Weights of a small transformer language model.
Size: 13 layers, 6 heads of 32, vocabulary 1024.
Each number is 128 + 32 x the weight over its row's rms, rounded and kept within 0 to 255. Layers, rows and columns count from 0. The size above them is the row's rms in percent of the matrix's.

# layer 7 MLP down (transposed), 1152x192, rms 0.0907, rows 877-912, columns 0-95
size [103  96 112 105  99  98  97 102  96 101  96  97 108 103  97 108  94  94  98  91 104 116 101 105 100 120 108  95 102 102  91  94 100  98  98 100]
[[123 187 116 132 101  97 125 156 208 165 140 120 145 148 154 117 129  83 175 163 103 111 122 103 142  74  55 112 179 142 175  94 111 144 110  87 147 113 129 128 189 223  91 144 138 162  91  72  66 181 135 146 140 148 156 125 154 121 135 105  83 168  97 115 108 123 112 136 147  68 164  97 163  89  91 145 132 147 127 143 113 144 140 136 170 167 132 155 162 123  79 155 106 144 126 124]
 [ 61 161 134  94 138 137 180 122  68  85 121  99 162 179 118  88 172 145 138 105 108 163 161 136 161  71 138 137  99 162 137 127 110  92 125 142 110 161 142 109 155 127 123 136 162 125 151 117  82  97 131 135 138 109  86 158 188 122 108 185 150 168 139  86 109 180 151 100 149 134 177 142 130 148 100 138 146  82 122  55  82 187  96 145 130 116  96 123 102 149 136  97 119 111 139  93]
 [119  94 105 119 119 140  90  74 135 139 141 104 159 113 128  84 102 144 146 126  81  89 146 136 134 126  50  55 137 152 114 102 149 136 204 198 157 142 184 137  96 109 102 158 139  81 113 164 163  95 123 142 170 158 119  85 166 111 163 103 109  93 145 106 155 103 100 137 112 106 100 128  85 151 141 146 141 164 125 179 113 155 135  90 132 150 173 137 120 108 181 125 175 145 183 137]
 [102 148 136 148 133 139  80 127 118  82 154 150 127 101 135  87 160  73 120 111 112 124 164 171 123 120  95 139 148 111 126 137 105 161 146  91 101 106 151 130 154 110 142 114 130 148 150 156 179 103 139 112 130 185 168 142 133 161 110  88 164 215 136 129 104 202 103  95  68 107 154 113  72 129 143 129 134  80 112 127 131  84 117 136 198  86  96 121 132 158 187 176 182 166 117 159]
 [101 159 123  96 114 113 163 122 126  96  85 111 127  95 155  96 112 163 159 139 129 230 187 140 145 133 120 100  99 109 147 102 107  65 122 140  66 143  81  94 128 103 139 196 132  95 177 164 107 137 155 117 185 172  61 141 105  98 156 129 116 132 165 156 103 185 136 117 130 124 155 150 131 110 126 127 135 179 108 130 191 128 138  59 206  80 161 130 119 179 143 102 100 147 117 144]
 [ 94 132 131 133 156  67 150 115 133 124 103 144 127 131 130 169 159 122  71  89 160 173 157 209  79 135 183  61 118 162  90 186 140 140 155  98  88 126 150 175 119 160  98 162 104  99 105 120  85 149 140 118  80 144 142 165 129  66 124 133 162 126 124 184 132 125 148 141 149 184  86 142 161 187 123 109  82 126 118 139 116 157 136 134 107 151 149  71 164 105  96 119 171  93 153 130]
 [148 114 143 111 101 180 109  79 145 159  94 120  79 113 172 127 105 142 103 127 112 145 142  80 109 134 130 125 101 114 182 104 111 148  54 148 156 156 153 113 162  94 159 141 146  79  72  74 135 161 131 145 152 162 164  90 172 150 120  65  89 124 134 107 143 109 135  66 160 120 134 141 141  59 143 131 140 108 156 194 143 147 169 166 126 125  61 138  89  86 158 111 142 156 148 135]
 [111 115 145  76 120  31 147 118 110 162 107 155 119 121 135 123 146 128 115 112 174 123 110 117 119 145  99 134 155 112 156  96 185 139 141 145 132 114  79 127 160 167 131  98 129 103 203  84 161 128 163 137  94 118 119  81 152 116  96 160  84 133 171  92 110 132 139 126 155 126 112 133 196 126 122  58 134  95 136  76 122 150 130  92 143  92 115 218 100 126 162 118 126 164  68  79]
 [126 155 161 136 123 136 134 167 206 165 121 110 106 118 132  88 149 110 133  99  72 130 117 175  71 107 101 131 156  80 131 167 131 122 147 139 154 156 123 118 144 120  86 105 177  77 130 150 119 125 121 147 117 107 129 131 123 174  73 124 142 121 150  45 187 126 127 151 157 119 124 154 168 119  96 113 149  97 130 165 160 121 134 165  80  90  77  93 173 153 170  75 130 134  89 167]
 [123 196 183 116  80  84 100 149 144 132  89 140 146 145 169  99 141 110 115  91 110 171 104 136 132 121 106 153  87  88 184 122 166  88 118 128 170 148 136  82 161 125 118 126  99  50 102 140 145 166 136 175  95 132  36 155 148 162 168 171 121  98 115  92  91 179  70 125 165 131 158 174  97 135 136  91 119 139 107  94  73 102  94 127 170 119 132  87 120 166  94  99 158 137 139  97]
 [149 152 130  54 157 155 116 179 176 141 128 125 115 142 120 149 120 175  74 121 147 131 123 116 125 149 128 140 180 147 149 127 161 112 169 111  73 134 129 159 134 111 148 137  88 119 158 138 159 141  74  54  83  87  77 140 113  86 117 127 148 113  76 116 165  57 135 144 103 114 106 156  80 129 112  82 122 181 130 155 119  98 122 111 136 109 215 106 169 119 198 100 171 124  26 104]
 [146 117 121 102 101 126 108 122 156  99 123 106 133 157 142  43 172 137 180  89 121  97 184  88 171 153 172 115  94 107 219 142 123 119 148 178  96  62 128 161 119 143 104 108 189 168 193 172 128 145 118 145 159 121 143 185 159 108 145  90 140 169 149 128  85 124 149 149 106 108 138 136 160 108  89 141 131 123 115  69 145  97 111 129 176 118 110 161 175 175 161  83 141  70  76 126]
 [129  97 139 142 115 109 146 119 153 159 146  97  90 123  98  98 168 100 170 188 153 154 168  60 133 106 117  92 149 187 116 174 138 124 199 110 163 160  63  80 159 149 108 169 111 142  96  84 130 142 152 186 108 111 131 140 157 174 142 139  95 160 117 111 156 104 172  87 100 138 125 148 152 143  15 174  72 129  99  97 131 144 121 127 175 171 117 150 157 160  81 149 169 129 162  99]
 [155 112 172 117 105 103 147 117  99 148 147 111 136  88 148 138 169 110  95  55 155  74 107 132 162 166  90 166 117 129 114  98  84 132 131 168 145 181 179 118 132 155  95 172  97  81  76 110 145  67 116  78 129 100 145 134 186 132 125 111 143 132 137  89  91 177 177  91 127  81 102  90 192 127 134  65 190 123 118 111 136 129 162 129  98  34 150 164 118 108  84 165 151 119  92 166]
 [149  94 101 142 105 160 103 168 171 107  95  80 192 100 156 150 118 121 119 108  79 203 135 131 108 140 146 106 164 167 139  85  98  81 145  76 118 131 118 175  79 150 133 149  98 190 126 166 174 132 124 120 104 173 112  87 178 176  86 154  99 143 138 115 102  98 138  76 124 140 119 114  83 113 140 173 130 116  74 150 171 115 113 190 136 103 121  91 138 159 140 164 109 211 123 182]
 [113 145 155 127 199  97 129 145 134 108  39  44 101  93 216  78 178 149 153 132 145 152 142 164 134 179 168 125 172  92 137 143 121  99 117 132 120 128 104 140 142 120 114 138 162 142 114  91 155 106 104 142 136 150  88 161  75  77  94 189 110 149 161 144 117 131 133 155 119 140 142 142 106 122 101 176  80 120 146 112 187 104 147 113 134 136  99 111 143 124  69 152 174 168 159  96]
 [155 155  77 121 150 128 100 171 142 111 108 108 124  92  91 159 165 122 201 116 149  97 108 132 123 142  94 159 140 101 131 173  65 106 120 120 180 122  69 102 149 132 137  84 129 134 134 141 122 135 128 175 117  54  72 127  95 201 108 145  90 181 123 117 123 137 104 180 109  88 167 153  87 107 124  96  70 136 127 172 178 167 173 155 158 109  64 113  79  79 178 145 126 105 120 203]
 [117  99 188 150 157 139 111 170 142 111 140 171  58 126 143 130 153 138 135 132 122 114 105 110 155 132 124 150 130 147  39  74  83 157 164 108  88  91  97 147  94 140 141 117 143 121 124 145 110 147  96 124 180 175 110 111 148 167 121 128 155 186 157 204 118 126 124 108 114  97 104 121 128 117 166 137 108 137  96 182 109 112 132 141 141 220 178 114  75 115 174 163 127  87 121 116]
 [ 89 108 201 128 187 118 100 121 102 139 147 134 113 145  75 174 117 142 154  96 153 105 118 128 171 159 102 123 125 118  81 108  67 110 160 180 168 119 109 118  94  80 158 188  69 148 124 124 112 167 108  94 123 169  60 146 122 139 167 132  95 181  61 148 147  98 150 112 150 181 102 161 136 111 143 132 133 167 141 148 138  85 177 140 101 146 127 117 147 115  66 112 140  78 111 155]
 [115 114 133 155 154 169  94 108  47  93 149 124 100  91  69 114 144  72  93 158 116 127 116 100 129 123 195 131 113 109 109 159  86 143 142  97 125 110  79 157 136 147 134  99  87 127  82 110 165  75 127 132 142 163 157 193 115 158 141 117 123  98 100 141 140 135 165 136 168 163 130 143 107 141 145 175 101 100  89  70 154 176 159 130 124 170  80 158 133 161 130 138 117 160 129 180]
 [151 136  94  88 153 126 129 130 106 143 108  64 123 178 131 122 116 195  82 145 125 108  88 126 152  79 113 163  99 121 156 179  90 104 126  86 196  97 106 150 225  99 150 139 113 175 125 143 106 119 145 185 145 168  64 128 138 157  88 125  92 144 145 127  80 137 177 158 179 154 144 153  92 134 134 159 130 173  57 157 154 166 138 121 144  87 148 109 128 136 175 129 169 134 143 132]
 [ 93 194  87 148 127 149 159 187  83 120 129 107  92 116 132 110 159 130  63 185 121 108 152 157 119 115 151  88 144 133 116 121 169  67 101 123 156 149 145  82 133 147 118 120 128 148  55  65  89 112 167 171 112 117 148 191 126 161 143  96 101 122 181 141 122 101  81  84 144 146 143  52 108 153 100 106 198 112  66 127 161 116 135  66 183  72 155 145 136 157 104 107 117 117 143 123]
 [115 128 150 114 161 142  79 124 135 154 124 124 148  92 110 141  75 100 174 137 120 110 133 156 133 163 148  73 174 114 178 171  40 126 122 153 139 103  90 108  74 123  99  74 139 142 105 149 155 116 153  77 138 101 170 113 140  90 143 117 152 160 148 145 184 145  86 160 147 113 169  79 142 144 121 178  86 154 115 128  75 167 153 171 114 181 156 161 112  90 126 153 132 126 156 104]
 [132  81 175 162 143 135 146 161 134 118 139 173 165 157 130  85 123 147  61 174 202  88 163  87 107 144 132 143  86 121  74 131  91  89 142  66 103 130 163 156  89 119 134  91 127 130 127 104  78  95 176  97 142 122 172 117 180 143 117 126 140 161 105 132 148 132  91 198 163 175 183  83 149 162 157 120 134 157 169 126 131 100 126 186 129  94 172 130 187 109  97  67 155 147 139 174]
 [191  81 135  57 143 134 130  55 155 149 161  82 118 185 126 123 119  95 117 137 141 126 102 132 119 116 112 107 136 131 132  78  96 114 138 140 154 157 156  92 139 108 145 120 140 131 134 143 149 143 153 146 118  83 127 147 126 137 164 113 148 105 109 177 183 110 153 156 133 119 162 134 130  98 140  50 111 118 109  76 114 158  66 145 105 129 171 125 123 132 137 102 150 118  99 111]
 [129  89 173 103 106 103 130  84 119 130 122  91  76 147  76 101 113 149 144  91 140 135 121 187 139 197 124 111  80 123 119 114 169 138 113 151 121  94 164 178 141  57 108 137 113 120 114 149 178 103 191 139 161 133 157 186 169 145 138 123 157 144 166  97  98  97 152 180 153  86  39 113 141 122 137 125 134 101 142 155 131 125  82 176 118 163 190 110 145 129 154 149 153  93 136 110]
 [114 155 101 133 107 120 135  93 146  76  96 167 109 180 112  70 137 186  85 141 115  94 134  80  96 102  99 111 117 151 105 172 164 132 133 154 157 148 108 124  87 153 102  74 148 107 126 172 122 192 181 106 157 184 178 116 118 102 157 142 132 122 210  40 106 122 139 113 135 181 136 125 108 178 141 133 185 133 129 131 113 107 144 116 143 103  84 116 117 173 149  97 105 176  54 108]
 [ 98 145 147 114 131 145 192 106  92 118 115 139  92 116 112 154 141 125 159 145  91 124  92 130  91  93  95 157 214 180 129 106 121 209 130  72 127 118 143  88 139 133  63  83 121 168 111  58 157 138 220 136 175 168 148  89 121 120 105 141 118  96 200 155 119 114 120 122 149  87  66 145 131 137 122 145 154 122 110 148 145  79 165 106  98 147 150  90 176 109 150  80  80 156 106 149]
 [159 125 110 133 163 136 142 115 139 179 130  94 156 114 132 178 157 167 160 109 128  91  98 120 138 118 129 130 149 118  82 127 121 130 122 148 157 124 155 163 137 107 142 141 137 140 124  84 119 159 146  92 159 161  96  97 111 136  66  68 168 147 166 143 175 160 141 142  85 147 139  43 122 147 203 130 145 144 215 174 125 121 131 167 146  81  78 152 111  93 159  78 102 108 133 160]
 [152 162 180  95 142 115 121 134 159 110 126 118 114 159  96  78 174 107  91  81 128 161 154  94 143 122  70 103  83 127 107 127  77  38 116 142 125 127  92 121 137 129 150 112 124 103 152  98 111 139 102 145 155 159 112  72 149 163 130 130 158 139 119 189 135 144 143  87 125 109  94  81 153 119 142 166  97  84 100 132 174  96 121 148 116 144 166  76 175 138 110 119 141 160 190 127]
 [ 95 164 170 118 137 129 183  86 143 151  50 129 153 100 113 141 132  89 173 115 145 101 150 162 133 156  88 100 134 159 173  58 154  91 135 117 119  77 142 139 138 117 103 178 149 147 100 121 169 113  95 123 110 145 154 146 141 153 146 102 134 165  93  79  84 132  81  94 138 131 175  87 110 125 160 140 109 100 145 197  46  71 105 137 184 104  84 100 119 152 162 109 127 117 135 124]
 [ 75 145 109 115 173  70 131 130 112 105 147 173 165  76 152 141 148 133  61 170 114  74 117 135 111 118 142 123 142 153 150  89 149 151 164 139 158 183  95 174  72 165 152 129  88 145 211 108 102 176 148 112 136 155 131 132 145  82  68  77 121 155 101 143 108 123  61  99 126 140 104 155 132 151 110 139  60 127 151 130 162 140 146 143 129 101 109  95 116 107 154 141 157 152 175 106]
 [174 114 155 125 128 151 149 124 165  73  96 111 123 134 166 150 134 168  81 198  97 151 173 115 117 134 144  59 109 108 116 141 142 116 167 110  99 143 160  82 133 154 127 119 137 144 124 111  78 165 140 166 197 163 125 162 157 117 105 140 106 138 155 117 171 114 107  42 151 131  89 130 173 143 102 105 103 189  93 120 165  82 103 148 140 112 211  73 119 146 122 110 104 164 155 130]
 [116  97 170 161 131 182 130  86  72 100  71 185 115 156  19 121  94  93 120  91 133  95  75  98 173 159 159 197 139 125 109 146 104 157 158 129 133  75  98  94 165  89  95 182 202 149 136 112 136 137 162 125 168 161  95 142 119 158 166 133 160 143  81 149 122 166 125 132 100 162 124 154 140  96 107 116  73 128 100 155 136 113 201 153 130 181 149 145 110  91 170 118 156  97 143 120]
 [181  81 171 118 144 163 128 151 116 154 127 174 154 170  76 101 124 189  90 170 104 124 112 120 112 106 158  92 149 126  89 145 110 151 116 103 135 139 112 106  94 167 104 107 102 113 141 121  62 154 185 106 141  98 118  95 163 149 166 131 103 131 155 101 150 137 173 126 134 125  49  56  22 144 105  94 147 149 124 126  92 174 138 144 190 157 113 132 139 164 147  96 125  83 184 112]
 [ 60 125 148 124  84 163 166  64  75 136  74 147 174 201  83 109 156 116 164 120 163 138 150  98 144  68 148 168 170 148 156 141  75 110 101 183 116 163 104 163 170 165  89 101 124 134 147 113 153 123 101  85 119  92 109 195 105 158  81 134 118 205 105  81 108 126  94 123  93  94 151 152 132 161 114  64 153  88 199 134 114 132 157 133 126 107 136 125 158 138 133  88 141 133 114  78]]
# layer 7 MLP up, 1152x192, rms 0.099, rows 878-913, columns 0-95
size [ 96 110 107 108  97  99 104 100 105  95  92 106  99  94 110 102  97  95  89 102 108  99 111  98 134  96  99 103  98  91  92 105  99  99 103 103]
[[101 128 127 146 148 124 121 192 163 144 123  76 175 119 111 148 157 118 154 190 155 142  61 174 109 112 137 167 180 127  88 161 172 164 106 127 123  74 113 152 102 124 106  89 107 157 177 151 149 113 140 128  93  40 115 153 110  84 172 127 209 141 136  95  96 139 129 113 112  85 151 130 143 146 115 103 117 124 115 122 106 105 113 137 105 112  94  42 141 130 113 162 122 135 146 171]
 [121 113 108 102 117 139 163 172 150 139 127 119 128 105 133 110 124 113  94 168  77  95 151 183 149  90 144 135 181 148 137 113 103 181 143 156  96 107 158 125  73 119 111 105 171 103 121 197 127 120 106 104 157  92 145 124  65 135 178 139 121 138 163 107 163 142 103 124 148 134 127 124  92 186 152  99 127 125 143  99 150 123 157 130  87  79  46 104 103  96 142 187 126 134 142 168]
 [186 139 123 118 130  91 164 124 120 203 156 121 156  70 136 122 116 121 171  84 149  91 145 135  82 154 116  96 155 110 130 110 127 141 129 112 118  76 110 161 137 112  75 138 178 177 125 128 129 103 185  91 119 158 120 105 142 149  91 151 125 119 107 102 100  89 191 101 122 153 168 155  74 154 138  88 173  96 111 164  97 161 144  91 155 198 131 159  92 100 101 112  64 174 176 183]
 [124  80 110 147  94  68 106 108 189 115 109  72 166 113 213 130  98 111 112 138 158 120 156 200  78 103 162  77 161 134  96  84 153 117 133 106 168 190 131 117 128  90  85 152 133 174  75 104 111 150 152 150  94  87 107 214 112 117 111  88 138 130 154 122 145 137 114 124 153  81 102 126 107 139  95  89 205 137 108 148 134  93 154 166  96 165  67 143  72 153 153 136 139 115 171 131]
 [ 97 115  96  89 137  97 117 112 165 119 157  94 175 158  89 128 172  90 114  80 103 128  90 117 163 140 158 115  75 107 153  89 120  69  38  87  99 190 130  88 131 146 140 118  87 153 132 112 169 143 124 121 151 144 149 135 114 126 113 121 133 134 151 154 163 135 163  77 139  59 127 160 183 103 127  85 155 146 177 197 115 169 195 149  93 105 149 197 137 117  88 160 123 108  89 130]
 [117 121 103 140 127 122 103 175  87 176 110 133 150 118 163  69  82 113 138 120 172 188 125 101 126 129 172 105 114  86 133 119 137 110 166 140  88 113 157 172 139 133 153 125 120 115 121  93 117 173  80 111 108 123 127  98 115  17 128 158 101  96  84 114  95  63 156 142 148 117 107  93 170 140 213 124 139  65  58 137 160  98 119 194  78 124 106 120 143  66 117  95 119 158 123  71]
 [153  83 151 188 171 119 144 207  91 162 170 119 115 116 139 145 126 172 157 151 157 112  58 138 158  65 123 105 137 169 141 119 120  77 104  81 125  88 139 142  97 127 174  86 143 134  96 189  95 138 149 104 127 197 141 130  98 185 123 124 145 125 125 143 125 136 108 151 148  91 167 170 151 157 125 149 145 116 113  95 120 146 114 101 109 190 114  29 103 116 103 193 151 189 183 131]
 [111 133 125 150 146 162 113 120  90 158 101  69 178  91 109 162 156 116  95 121 140 109 124 115  85 137 111 112 113 152 170 131 189 170 154  92 157 137 157  78 128 215 137  53 117 132  71  68 134 157 112 157 110 146 112 100 144 126  65 163 114  90  91 117 145 102 161  96 187 160 130 139  79 120 126 148 106 115 142  71  82 107 154  82 118  96 128 125 102 131 126 180  94 154 130 198]
 [114 160 109 130 144  71  92 136 170 177 110  57 169 116 109 147 120 190 102 117  88 155 105 143 108  74  92 101 191 113 136 105 159 145 132 196 101 109 114 112 145 184  90 153 113 201 132 139 129 143  94 157 153  77 129 134 137 112  70 136 147 133 154 113 162 136 145 118 144  98 162 145  76 200 174 101 175  71  88 145 151  91 165 125 147 154 159 165 109  70 128  95 123 170 207 116]
 [107 142 142 132 152  67 123 154 118 123 191 187 107  55 121 148  82 106 136 147 113 109 109 116 110 148  96 133 198 127 174 132 136  83  53  62  91 100 100 172  49 139 140  57 154 132 147 165 159 188  90 126 129 153 142 141  96 117 175 120  84 160 129 134 172 139 190  94 174 102 145  81 132 164 115 135 116  87  57  93 119  74 154 137 144 145 149 103  77  71 140 117 132 189 121 104]
 [ 81 138  96 113 102 118  99 141 146 155 144 134 106  95 121 103 133 127 173 180 151 165 146 111 108  95 180  62 150  50 158 104 102 219 168  92  65  29 196 116 111 113 106 120 152 135  81 161 161  86 141 131 132  97 131 119 139 135 122  53 111 141 142 163 115  96 147  99 142 118 156 130  91 166 155 159 140 176 100 113 102 129 109 110 166 102 103 151 129 147  79 151 169 115  79 217]
 [144 117 107 137 125 105  84 204 168 159 127 124  96  91 140 140 164 165 200 188 120  87 165 131 149 144 154 197  96 117 156 115  85 129 126 109 120  92 131 103 132  99 139 130 132  91 139  71 142 147 108 155 159  70 163 135 149 140  95 120 174 111 113  72 149  71 123 145  83  61 136 174 166 139  69  79 122 159  85  83 153 158 158 146 133 133 100 100  64 144  65 120 117 153  93 133]
 [135 112 125 137 153 116 117 145 130 106 124  83 195  96 197 148 143 152 150 114 128 136 160 182 142 190 140 123  95 155  99 137  93 114 134 116 149 154  72 172  83 152  96 129  87 110  61 119 148 126 135 118 190 144 142 166  38  95 133 128 113  93 127 123 117 156 152 102 132 120 149 130 102 197 179  92 144 102  88  93 148 162 113 115  88 166 101  86 145 162 145 128  84 118 202 119]
 [138 124 127 147  91 126 175  28  94 148 158 113 125 124 143 120 172 120 139 176 106 112 100 114  92 162 115 123 140 148  77 170 117 154 145 139  99 116 115 109 120 106  66  85 192 163 133 141 145 123  63  97 128 138 148 152 152 104 180  90 182 145  96 147 111 161 135 122 125  92 116 125 154 149 130 164  99  99  95  88  98  99 190  80 142 115  87 172 131  94  90  89 105 126  84  72]
 [182 115 117 149  95 132 117 143 171 120  93 140 118 130 165 135 112 129 157 133 129 134 139 156 133 113 106 148  67 111 120 138  79 188 149 140  79 139 156  68 136 124 111 121 157 149 153 123 106 152  95 129 131 103 177  85 157 112 111 120  96 140 145 147 155 139 123 140  80 119 116 167 113 162 134 112 102 167 150 136 149 137 169 118 125  91 149 127  72 136 107 106 127 113 172 103]
 [137 114 123 172  83 140 149 166 113 129 106 141 139  63 164 147 182 133  75 122 152  87 102 113 172 125 136 143 104 120  29 140 128 154 144 113 162  95  98  86 149 150 116 106 116 117  86 133 128 159 100 110 137 114 113 141 150  97  99 200 123 124 112 146 101 143 119 127 146 110 151 107  75 105 128 162  72 125  73 124  83 188 133 118 117 159  60 112  70 111 153 148 153 148 154 174]
 [173 134 131 124 117 118 134 121 190 109 155  69 116 110 177 116 178 149 138 133 157 165 156 175 119  92 119 160 145 150 109 107 193 123  83 156 153 138 124 108 103 127 134  79 145 162  72 110 170  89 189 106  48 120 112 217 157 138 121 166 107 103  81  88 109  55 109  78 197 121 116 133 142 123 138 140 202  77 123  80 118 168 160  80 124  96 117 105 143 137 143 131 107 147 114 127]
 [ 83 164 118 135  93 114  88 104 137  85 107 149 164 159 153 126 147 119 101 143 161 149  79 174 122 134 154 149  98 144 121  94  97 156 152 138 178 100  97 133 113  96  69  98 134 174 114 169  72  97 148 203  57 147 201 156 128 121 171 127 139 111 151 131 148  80 117 180 103 135 173 160  55 120  95 116 116  97 132 182 152 148 140 117 124 123 118  75 123 180 121 119 101  93 103  88]
 [101 151 113 114 111 106 198  99 109  97 116 149 119 147 167 153 182 166  83 153  80 181 118  95 146 157 152  87 127  99 144 123 141 169  93 153  57 150 152 123 141 109 187 137  91 170 127 139 133 131 108 146  94  92 131 194 174 185  66 167  94 144  81  72 151 133 164 140 163 156 159 159 177 146 123  90 116 147 145 161 118 106 127 171 153 113  99 132  32 187 112 121 124 146 160 169]
 [120 102 124 165 153 106 170 161 156 154 101 133 179 105 192  90  87 108 114 110 171  87 133 114 136 125 163 115 156 122 104 179 129 114 149 152 121  70 191 143 119 176 170 112 128 111 150 161 140 182 165 121 133 142 154 149  45 117  97 198 121 144  99 125 117 184 167 143 177 148 133 108  45 121 129 147 141  20 101 182 173 107 147 177 108 139  94 161 134 123 145 110 108  80 123 129]
 [121  87 120 166 133  95 138 138 117 148 144 112 126 116 138 154 131 132 116 137 140 135 143 137  66 179 127 112  85 199 101 144 123 149 101  56  69 120 102 158 141 210 151 145 128 109  76 147  90 155 108  85 105 118 134 150 117 153  75 193 109  85 118 110 155  75 185 110 123 119 122  95 130 143  95 132 129 162 132 183  95 156 116 213 121 107 156  72 145 148 111 103  97 139 117 101]
 [ 93 146 129 100 131 144 108 176 142 155 172 124 146  92 200 127  96 187 124  91 100 158 103 146  87 138 160  82 116  75 117 140 177  83 152 157 153  33 123 184  83 113 159 162 111 214 149 168 148 124  89 127 122 110 165 142  90  96 161 115 192 116 123 133 133  69 101  93 194 128 144 137  67 109 162 129 145  57 123 191 141 176 125 138 125 117 125 187  57  96 149 175  75 144 179 123]
 [148 101 127  77 120 151  97 125 137 141 186  84 131 176 175 131  97  91 107 135 125  92 144 151  86 128 118 191  55 137  82  94 113 109  18 132 104 105 156 103 148 121  96 145 236  85 135 133 134  91 130  84 114 152 121 148 104  93 108 117 142 127 103 130 134 146 128 120 173 126 169 153 114 153 140 108 156 128 138 144 135 169 119 109  97 197 159 135 158 125 119 100 115 119 125 141]
 [130 109 130 146 161 109 102 145 147 141 115 124 135  79 181 134 111 102 144 127 126 166 151 118  54  98 141  86 110 107 115 149 151 118 141 127 119  97 143 149 114 160 129 169 134 164 160 138  57 118 124 110 206 137 135 150 132  56 112 126 155 156 129 114 124  77 126 116 193  30 141  96  78 215 164 136 208  60 118  76 124 153 104 134 152 120 156 118 122  73 139 167 133 125 137 114]
 [147 178 120 149 171 124 174 121  77 119  91  82 133 120 124  48 106 108 181 119 166 160 154 135 133 137 110 119 180  61 127 111 146 125 111 190 124 138 167  75 113 111 106  93 123 152 172 169 164 119 101 100 126  50 153  98 129  97 168 164 172  93 130 137 172  98 131 132 108 103  84 106  98 136 187 137 146 110 123 181 146  95  95 151  71  98 125 149 130 151  62 110 125 206 166 115]
 [148 102 124 106 140 145 159 152 176 143 162  99 176 120 179 137  90 158 142 121  92 146  42 116 172 104 135  74 158 145 186 158 133 154 123  84 118 155  83  71  98 205 152 111 177 132 131 140 129 161 152  70 114 109 172  68 120  79 126 133 109 155 128 129  93  21 116 138 130 127 146 139  55 128 202  96 127 169 137 147 164 168 151 137 143 102 125 159 130 117 112 128 117  89 120 117]
 [140 139 129 156  97  87 137 149 136 209 137 101  93 101 151 157 134 139 170 149 194 195 122 128 156 120 106  92 160 135 162 108 120 203 107  53 167 141 143  58 121 161 147 140 127 138 146 129  61  78 120  62 120 133 123 145 117 166  96 106 135 136  70 126 116 138 133 151 123 166 125 124 141 120 184 165 148  76 172 203 123  75 130  93 126 173 110  80 157 141  85 135 119 163 129 220]
 [144 115 145 203 103 100 105 112  91 165 131  68 186 126  85 117 194 143 126 119 146 128  42 137 143  92 150 107  96 151  77 164 136 114 103 139  98 126 188 182  72 137 136 146  83 157  91 119 146 156 113 152 140 166 145 117 121 124 151 133 198 135 121 160 152 119 171 129  78  97 148  91 159 125 138 108 192 134 171 129  82 153 112 170  91 125 146 151  71 101 103 139  39 166 115 214]
 [141 110 136 134 112 133  91 104 137 126 127 164 142 152 142  93 173 131 104 121 118 156 126 135 160 110 128 104 177 105 132 157 195 125  77  97 102 126  94  97 168  62 152 113  79 109  71 100  74  92 112 149  91 161 157 131 149 194 142 140 166 138 139 165 134 146 167 114 135 121 128  68 174 111 160  97  83  51  59 122  91 159 117 139 115 145 122 127 100  73 107 195 115 167 154  99]
 [166 135 142 154 134 174 162 133  95 120 167 135 224 173 179 127 126 113 101 207 116 149  84 157 170 151 148 176  59 122  92 156 125 113 142 167  24 138 161 155 100 105 168 158 185 113 134  86 113 165 110 173 166 123 154 132 123 126 152 139 185 157 137 142  95 127 141 142 117  99 137 125 126 144 118 121 142  65 118  64 127 144 127  83 105 103 132 100  36 130  96 188 125 114 121 121]
 [172 136 113 141  95 123 134 206 131 122 150 112 130 122 152  97  84 145 165 187 185 192 110 155  91  74 120 121 112 169 101  89 180 152  80 168 149 120  96 177 137 175 169 132  86 166 150  94 157 109 137  66 113  87 128 186 118 114 102 161 139 136 147 104 178  90 200 125 101 101 123 127 165 142 111 132 190  80 125 171 126 159 133 104  93 135  96 154  56  89 131  55 113  92 163 100]
 [103 153 149 169 165 126 140 160 106 146 161 104 144  96 145 136  45  89 113 135 125 153 130 180 105  97 165 132 218 134 116 129 212  99  98 170  96 161 138 179 147 112 172 112 182 149 114 177 135 123 114  79 132  93 113 126  97  71 147 119 132 122 157  62 186 162 132  84 173 138 125 113  63 119 152  92 140 117 122 127 129 112 166  76  89 138 149 123  95  84 142 133 131 104 177  92]
 [100 115 105 167 119 133 106 131 117 131 139 100 185 135 121 112 126 115 120 119 147 145  29 124 150 114 126 141 113 117  78 151 148 182 147 142 147 133 139 113 140 105  70 124  96 112 101 137  65  62 155 129 166 135 148  70 132 162 152 120 124 124 108 184 154  60 119 160 122 107 134 117  86 106 128  76 150 155 136 169 162 143 126 183 109 150 156  86 169  75 163 143 129  74 178 151]
 [107 116 136 174 107 138 170 181 128 138 124 152  77 114 136 148  89 101 154  61 113 129 148 135  90  89 185  62 177 145 133 131 162 116 127 170 135  71 142 157 148 129 122 122 106 180 115  71 162 130  77  93  74  72 114 175  56 128 119 161 154  72 140 118 137 108 161 142 134 157 105 118  83 125 114 130 181  88 147 150 109 157 115 162  69 124 128  71 129 184 118 146 104 103 123  94]
 [152 128 141 159  44 127 168 128  73 108 110 153 171 105 156  97 156 114 178 130 126 160 145 153 149 116 142 134 125 140 113 149 135 106  43  97 136 122 222 160 123 121 135 153 114 127 128 116 104  90 103 107 121  70 115 135  70 111 148 173 144 121  15 159 147 106 133 119  64 105 133 124 153  78 102 167  75 106 116 122 125 139 197 171 109 166 135  94 129  57 162 172 151 105 131 111]
 [122 143  92 177  88 119  86 101 159 102 135 124 162 119 126 142 184  97 175 206  66 177 128  88 163 142 170 124 134 116 123 130 127 197  90 120  72  97 111  35 137 111 147  88 144 185 114  98  98 101  83 109  97  66 148 151 124 130 118 125 123 163  91 124 180 149 174 175 147 142 152 116 163 146  92 110 174 162 111 155 110 138  82 107 164 129 117 168 111 134 104 112 157 120 116  93]]